{"head_dim": 128, "norm": "rmsnorm", "rope_fraction": 0.5, "attn_scale": 0.124, "init": "trunc", "warmup_steps": 542, "decay_fraction": 0.924, "final_lr_fraction": 0.0, "doc_mask": true, "steps": 3615}
Each number is 500 + 50 x the weight over its row's rms, rounded and kept within 0 to 999. Layers, rows and columns count from 0. Numbers have three digits each. The size before them is the row's rms in percent of the matrix's.

# layer 6 attention query, 256x384, rms 0.0513, rows 0-33,128-160, columns 192-255
115:440538455455534584523467482517538577463504566488427430567466496423489494522523468473453427540608443503439476438502483467462460540532445447534371569480484534561548519390428548607457573497489488
120:505452478453484514470442397446553377436510469443498487504460515507545564486444479418592505499560496566474455434455469559477487539521492488545468576555516469398522492465449600518530500567490454
129:488515379568491522540477470512506457458473504545469478533501486504426523515515488468405488531536409403441448437511532485491367619570483519585399560527510503500552522421505543578502509521494498
103:430493396513462427493526509537457507467494470510538485463473506499447501549480546568460589565376537489509481544482553462456508472512572587479479533479520548541534489469617486519584441503533457
133:574467627422503447459549480489498479520557504415543477491469468457653424499507473528619543442504564536554502500456472512493627424479529464433565432514496480483494488575478531438536492519511567
118:362536452570502484521480553519471546536419472488522529468548530496388489560588485475440495538505470432494464519562571471522471538538484507520527485446424510506457486496584452441551596440534482
116:521462598456526543529488514494502527505517509478611574493524512434532524572566555527650578439491596496519524531455510441507659467462523528476559418476521507459482433501480514466475409516461452
117:428445456582479386533504515473471550497503482448503455472458499491477533579580566550526624520486525462555508434431508462516498456506567533430437557521468546468483485457513506569570448538511445
146:412451382550495492466505532579436545471487513462454557528501518505379520583592519503452551503465457422459442497501546519480445520565421489475456492507451561508515520539570495596534495502530430
107:545585522515465500549557437526531529498528377488434490550485440556508504466542469463408513475549434470428601497571475520384458615443573472465424572450532437618461475510537397500508512471518556
111:501540422582501539453499541528445531564515496624533489533467552501429512509450407473426402533400448564374447578500533518548518573508483461510486535481427447539529532543465537518382542365514512
106:478553517442444446573491499492467538464536504578499554590556401481534485624518554549516545436501613418517514503495541444457546499429556502430537467484411521487485482435463492389439476491492460
097:564472479643425540490477479502482496490481595561498523561438431471506420566498529508426553450542537490487491484511552515501478533571506553485486509414505444434547547444519488506536416611439486
101:398506463572444460484426561456464452499529536527558507485492554491478533563509480503605496535428521392501442550355528502587503483521572496480495452555452509437535488538516567484519551560517450
114:432471447616437542433449493522512577512430484512485539536514541410425494528522522526451572603466497514394423456439518565528410431536522455491460460464471542430509555491484481552502527546503427
120:550496579426521456614514470507509412432520503568439505508492393539560516489455542499546527476561418520537543469513545499532442498480623456399499530513476478472485514477511464539502503573468547
108:522459491492557504493585461499435451552490477532495414542487587593445481473471485486422465563575477557515534568511499498478589593475602611499396523463462459477540490504421468501444489427559598
106:476490621497410544473506524483508424422422554601521526449606531486465585530423546516515426492495381472504460544500534439541319474466502491477521489540512578450515489534452559465481527480350454
100:530564480517622570494541448476515449505497365492512499534559487448517490444608483442507484523524482479493520526530433456475613554500559501494523568442401489582416519511509422488442540418502576
097:454500491412537424577471504498499486490491512416497444541499427472487428565583523436433472505537543532466476464505463502552515472480613533431460476549422545490551447422525532564424548500526454
101:612507401531454509489538491462470452451521467464488455504471499527541497454451450420462558555479543549544557533464453470513681542518475412559472522465409373517410463469448473455458524460499551
083:621511555450469574512464533431506386510485487557472572480392531413424497462429472508519498625576442451431568485487583470512486484502516473477468498509445499492556572529395558414440528552499549
126:614576563523555512552602467435456489519566499553441457509507494498554499451441446499489486482491567581539551555518452508491558506417518528488536556526515404541484500516474493456402545484464594
085:532475488469396471476488458511470513487518435517548466512482524478536523431501523586609566520538556559541584481513463404454511470491582529566533576513448567442521510576513483315451541515535507
119:451416447460414409555420515575545553430481542525465528571495559510445545643492536537456530495467519451530476531449473444441461517522507587451425517503531546420504499423527518491444476476436481
084:528445533517478564505438460590486526543470621513532484511508452609521457503453531538563525487461449434492507438436540511578451519547471475448600555489442519430524499448512593475536459549498469
091:529467431511484465479446496437372569466562624499397562619510490529496489476570553490575500479470540580522524546549482517475585531580488488495472518458460473531531502425494424491429481395491476
081:483498520595541530525468522525508465476473430499483511508419551490467555497576475568534430519463494499495501390431503495485545417494419534509535462441569486514499476499542511533506604449522436
082:461567486659558533427600480602499496523473474530454544481473545494464494463494402488384465584516466541381411561605463543507418429463560557595587525394564560571514511538478572514493572503524473
099:509375562410449441589513476465465562457423511468575456605489492482448511548566473491476521542557555460490486482487512592492535528481563502456403555514442503477534508498474455521426458564553566
079:494498479472457549522483630483438375564463558543518517448447468500420516426494436481446434488500408486446412584471573519539561559559530400485386638493461549489573480541513516564493417534455513
092:507526488484471541537537547461533500542517496582473625503527536523502539513392565474460469582462440476458504565516558494586477492525395495495533538495519548555498550545492562438442456392465470
117:433440571427472472437493526523503572509549474402456503468540512485559491497531517529613498477539560604552481530527441463469586525471406457427553480447542461519411497472502454461486497494479449
123:459496509523580447505536476555504559522483475441516531495554449428451450554599492527443555483534451439482476453471599425454525517447535591430476467451488501542484456473470489520534468496517462
080:509490394525515435532442538501466583488570413548528512447518572473511574552600517442503519504548531545470455392501491550457474594510496455590385550464562581587488518552559518560447460591427470
076:500517566460474528523573467573535522526519518519478497574486494505422533414381468523592520549546555506564544506498521503553515538473448529489425552500532504523432448453461499486492513506541394
065:530521413550484432536488504537434513552516477584440499447502509509508519465558548464480520583522485473485482395487503517541463610488596526489328578491466542625507497492519438623486467620441464
071:436463488575505493437533466528471528552461468477551497499528514524472490439527511531546549564582474458457558516441530482444470501517605585497508509491517481567467530516528540573459542482483485
076:459457577466538576489451522493536494457545573451564506504466510520532509549473504514552506394531512489519599535448448511465578424426416458514547385546553458406461459485453521412520529389488573
081:532549527547426481474507497419455486631526552492528476571520412518533500558557528458474552576565541502455496429508524525528534520479501504447417519369522527558485472453536466513493564587508514
065:548503531485555560521571547461477569515554560420487498595554489432493418482518487521535490376531512472524507570450464586573555442543494463519593387493477451501482497457415542494534475461522450
077:420446522545367470499516454551506498498539512526468517493408515561478575521527553493545581524579525548554596516426500473577510474476566535361463518485486532466489537492593466469500477465460528
084:494420414497429500466543501510452445570525434443588519494493560560439521484539527426509497545500547483409485483498531442510498520521636493432453524522529570493545551506424357529484531560479480
070:502584493477525435547490517425569487447501496499422540503458359520494470597559581514503435498491434451562478464555442464495541506505414470432542556462521478483415397551529514555570503474455556
097:520456429523503537445560565518481446468476448540581420453587577481443419482498440512434430545492498531490450534495546557535483533447493462507598520520489519472516513638454579592506466500506500
077:515506538429450449537547463543437430504554510460493516438459537491514492437429516492618516601498540585622534429452546526470640457476568510420571429527504522454503527523449487486542495592447485
096:454457486477424478493472529494452515513460533520503477521506559461501491541517604494542506440433535550419457499527513545526481431588637498488423438482454470532587544505421470501425387595472427
075:551530516467458575433456496476551501524566563527575534464563600504503555438449464563537508542531496496486424611430474489525548463456534513500474561541518490476555559506401458412496490508481483
086:587479536519388499450465473523496556577493500521583477510451619412515528423580450415605552495498457504391494480551499500442481486436550445492468555526379571583553603483408427456461543573518528
086:502494676469455461534369468501470433402480453527494555498444476561505546525422564508524495475463442532549635465528495465461547420499561471454520620463538484458522491555541533499526472563471523
087:452431577472529482579488474478536448461530440523539496388493541503502517502489452567499564574498516471566537463426582493421474429552575587423489463629488481399547434502491522546512516585565471
100:489503545429429558501446497497543464516413604528631558510507604480484553481446483437619459471454485445459561500540503492440514510477489428476487473557537597462634571475427477464416577546477556
100:532507638502545512509534474444440466471527457533503536450506486500463448518437453598438471530519410534657526587510445429590510430511503519483578552539505498531485459586535543585672542568514546
099:493498546427439532532504633460522465546448508522526530599522599486513401556518499385524458461509609513490471491498414456375585494516544385520505459447459470509478485513459560578499526443581529
096:557439515396462581517531590421425537505483419515434547486443420508518463569518509477436521373477584501582553505463523399541529514447447453526584463508485416588443408528486430459579491515512587
120:561520520458479497486480402473487407465460534547529511426500572482555508432406556505507494508514477516497558555500542528448535468539585493507545548603510494450553551532398522426436506551429453
119:534515578497620586609541520505466483454637456543551482531444463455517467482469475474481430521563399552579430517518518504593455438478491524539454603519486391509456481480484652491477444466466513
108:507440520390414510488523478546438436446524510548444485530468514567473488416474555473473453477552613562494586399404494470486466474559476604435649570534457526545475507509441545539521516593513432
118:518435472524505479538498469476477480372522513491440450521383530458470571532511565512525541440513510484404532396518505501410464477573448487449460528639472557556498600472518468620556542563550447
109:552561446485526562513481444471458543476489584514432488510512563511508464512489578511616522545557454471567567419516433479562540576469493468495558559403411558605462485485564534501488408494427524
105:534466429469535503523463484426476458350472532467423495657490342469472374486627563474482494531577487479524486462467503525477549422503487533477515510432479525489448414438538489450492542478435482
106:510536543407488457485497569512542504537496463414498577479548495524536460536475432510527542488432475415419452490536507600464570537432565431480578446513517569564546505441551432500458533483573556
101:509540546449457453465544514541657419526479419468465507562500552506482482426497455541509403556493460582498460498553464477573520480463594469340535521543471525439498513499439545376493507478512467
099:503437607501580407574561464429490487557534460601487453499470584495423547468582549542576528536528504521444416424479511555493458382494520484372508537519537531467446504469409571460430555523524461
117:568458502503585498540505496528514477589520501505592515410521496408414442471442495597573459513571519537478412481527592498556490475602553449529473533435483525470541540586482618482541449575496534
107:536476506567600475475567478464464489461575534514563495337580463432532542560527528568442465542487421489475414502514533588564438457531441435515493539545499498511561535447475502434517388542505525
064:545480426433537499408468543445477544474520549418532492489484537478432467497555423456533444436496555470524533519492574464471548445444460465574547474544601518447444503464436446536482476429515525
# layer 6 attention key, 128x384, rms 0.0497, rows 0-32, columns 192-255
082:481505453493428475487384462435389494501495477468571575560519488503437547509516480533513563501554510540512538515552494435502397560509480505599461474534491601540525572461458539469479487501540407
097:425580504619511434450480540516547453628490515550477472524492608489451552551417473575474420452463444477473394453617616488516518522474578547526451545490432470570489425536439572431471514541433448
081:458482505499467427483473415520524551544526495517489588495556605534465595511434478580487554499489473485582555516549566392552427502461489470515495518562494544512501569438500498556457536545485409
094:459448397579468408577530574474524560534560533537535460410489561436445515507581463521506531517496574586417457539493603566512547540487569550562398493431494510428557537534563476636419462576524503
085:525477462450536541546544474480488552485448536507552450536503417443542428531600438377488479489561602523483526501484415534436528526546465495493482527441576465474512448493580480529569421474530492
085:455502572494480553554501575491483533529591612570659589541440505401460550562532499540469527520520472549433468552464569504536536428449504482425511536471462533531517515547463495548396506484487516
106:405465497512514427473563566509513559503497483519487498556445514539467492533509478478551441434453516432440406587390470527538457494465496442508557505406463422534451353493526537524495491419455490
086:459503393558509404507438481501462567492556532480497415519409529462464589589537529522561554551398570521495460491545579509509450518497522541518418437509536563530571565445638525559481489577512427
092:437435480518445518447548522542444491452501483530592636454484553527425543584476488586522615541599434521483471454503552502424557423537485525526439536466494542462540582436524451461476544546456492
092:553552508482491462557522503530530448485523536456565548450498464528537462575516481436456587465499562513561527454470440492540543562543546542453554530499509425446535423561527400535557441536541486
095:528470467460503490427550570534490396507546479429585525440665520453507474439499507528506459481581557555553414472551444601453585548528464525543519541466483445469502511544498520520538487392489606
084:464527472504453516477591560505412460460496531484501527445517607479541535506467471487527556504520454559499435542529481473468589421476513463465460461591484495474518519485465551485531493593406436
100:522525393552479479448527428555509520474458439535485473548466579531398545542524521508438506540548424429485422502552628601461486528542512498479444476462493552608406631500441516543488516422467486
108:501416580441514529413464505510468471463519429531539512465546572442477531420454441443537476535482466511393556581483456456514518461490438371483508513546417504466542616530394540539508595521468575
086:534492435509538509440438423480546551580554502501558515470518523529460482477441520557505476494435482517505418567483574541511475515593487435516497463510441505552591616500545483576479571468497523
084:473451512442436543526559507489431435459516541578535407507517429516471539482524432426458600433484353505481565447587535545475518467457502630461438551469431539515372494520492522464512454491502465
098:510547416544432498506581558501470472518530503440430480508533502556446523482486462458545488424521461547474414488506509499507578547458534449540520444448460482557428474466509528513512469434532447
085:561447486469539495423508505524448524510503531495520443465523591478400510496536496498567480512485446547426445530535533450526524510554446540525499459443537613521524589518495503609437500490512438
091:520550514433563570471516450561497537499563494475509513445610466505497436522577445451459458470521523425462442509513476569471567468548500453489581538425484410509508463509434470463525485467523514
092:486539482496417515508594411490461459478431506548535384563470533544495514568497523472520523476503495475551446501551400569591473506494523549496474476507453479450525513445581489446546489540506475
107:529601463445499528566565616467354482553448495395449474511574360458477512480614422410369510536419502591490535529520485517424475525562505515561549508421514558473435457548499527481539465474444513
119:470459462477536529383497476511511534588504478535506509399486569465524466449459542465473424575576498524502405486493538492483486512499409467569484479511457510430501625536472571502477629496394539
096:477447585459457518525558547433493456484565430494459439494546566433520512447452443376416459483481555478548523465555457497466543482439493394474472517537548411497389478572388521479422524412493558
092:445488475481415504450481479418636474579452475514477542523470516446473476517465509538506451409483417459528486522495542416477517495482466472568583552460494478496515505524506563479522520516452360
094:443568555419422509468516564551557504517512516411471531546619504530442619530471458572545498506511449424493484507533536482401477541659551434557471458485547484616518558511531461594561473492502463
102:520565512521423617600513485437414470489423575649459517598495415452495557445522462449525516464561448484566518494518445451538484566468469549473500554541410524495467467517559531481516465520455519
100:518519463583490454568578482468437413395466579499426539588516477449421422496508526502431519425456565450492502460477476513469543441500515423505530486519503500480511481510488526398547534486471470
097:490448449469521503496526566464531536369431502440438477498567490488558408449562553459463545470534475505444424461478492465503465502460485487451582466523507574498507488419522548511398499456500460
099:429483516499500527495481497485517460607498415435515451504488502543414513472500506496490372442507446616473398544607501565560477530491517378420477493444504469493534512506516437458572486456442459
094:571568494512488490558500444452568436555467540551443499530517546503472437501465536480567547504510497443538452435467435549513420410512476516466600495585465544526471542482536575534502556539578445
103:495434499512585446549531537493566421590447502399533455460546489391425441480621499520565486594585381465567452476508473533514564430600527472493415519432462545525560546553409558579481465488494552
104:540459619558535473472565447534408538437549471550508493373549534444561488566509484529506414529577430465520511633458497449498470500578535520511413547442491513528433552506475518477554489563489487
079:467588512550511461532523507477459446405427472374480430493552395514440467412572452496475471494476388428531492530397474476551544617485493529498499536508456479525489442500526489458470502463493485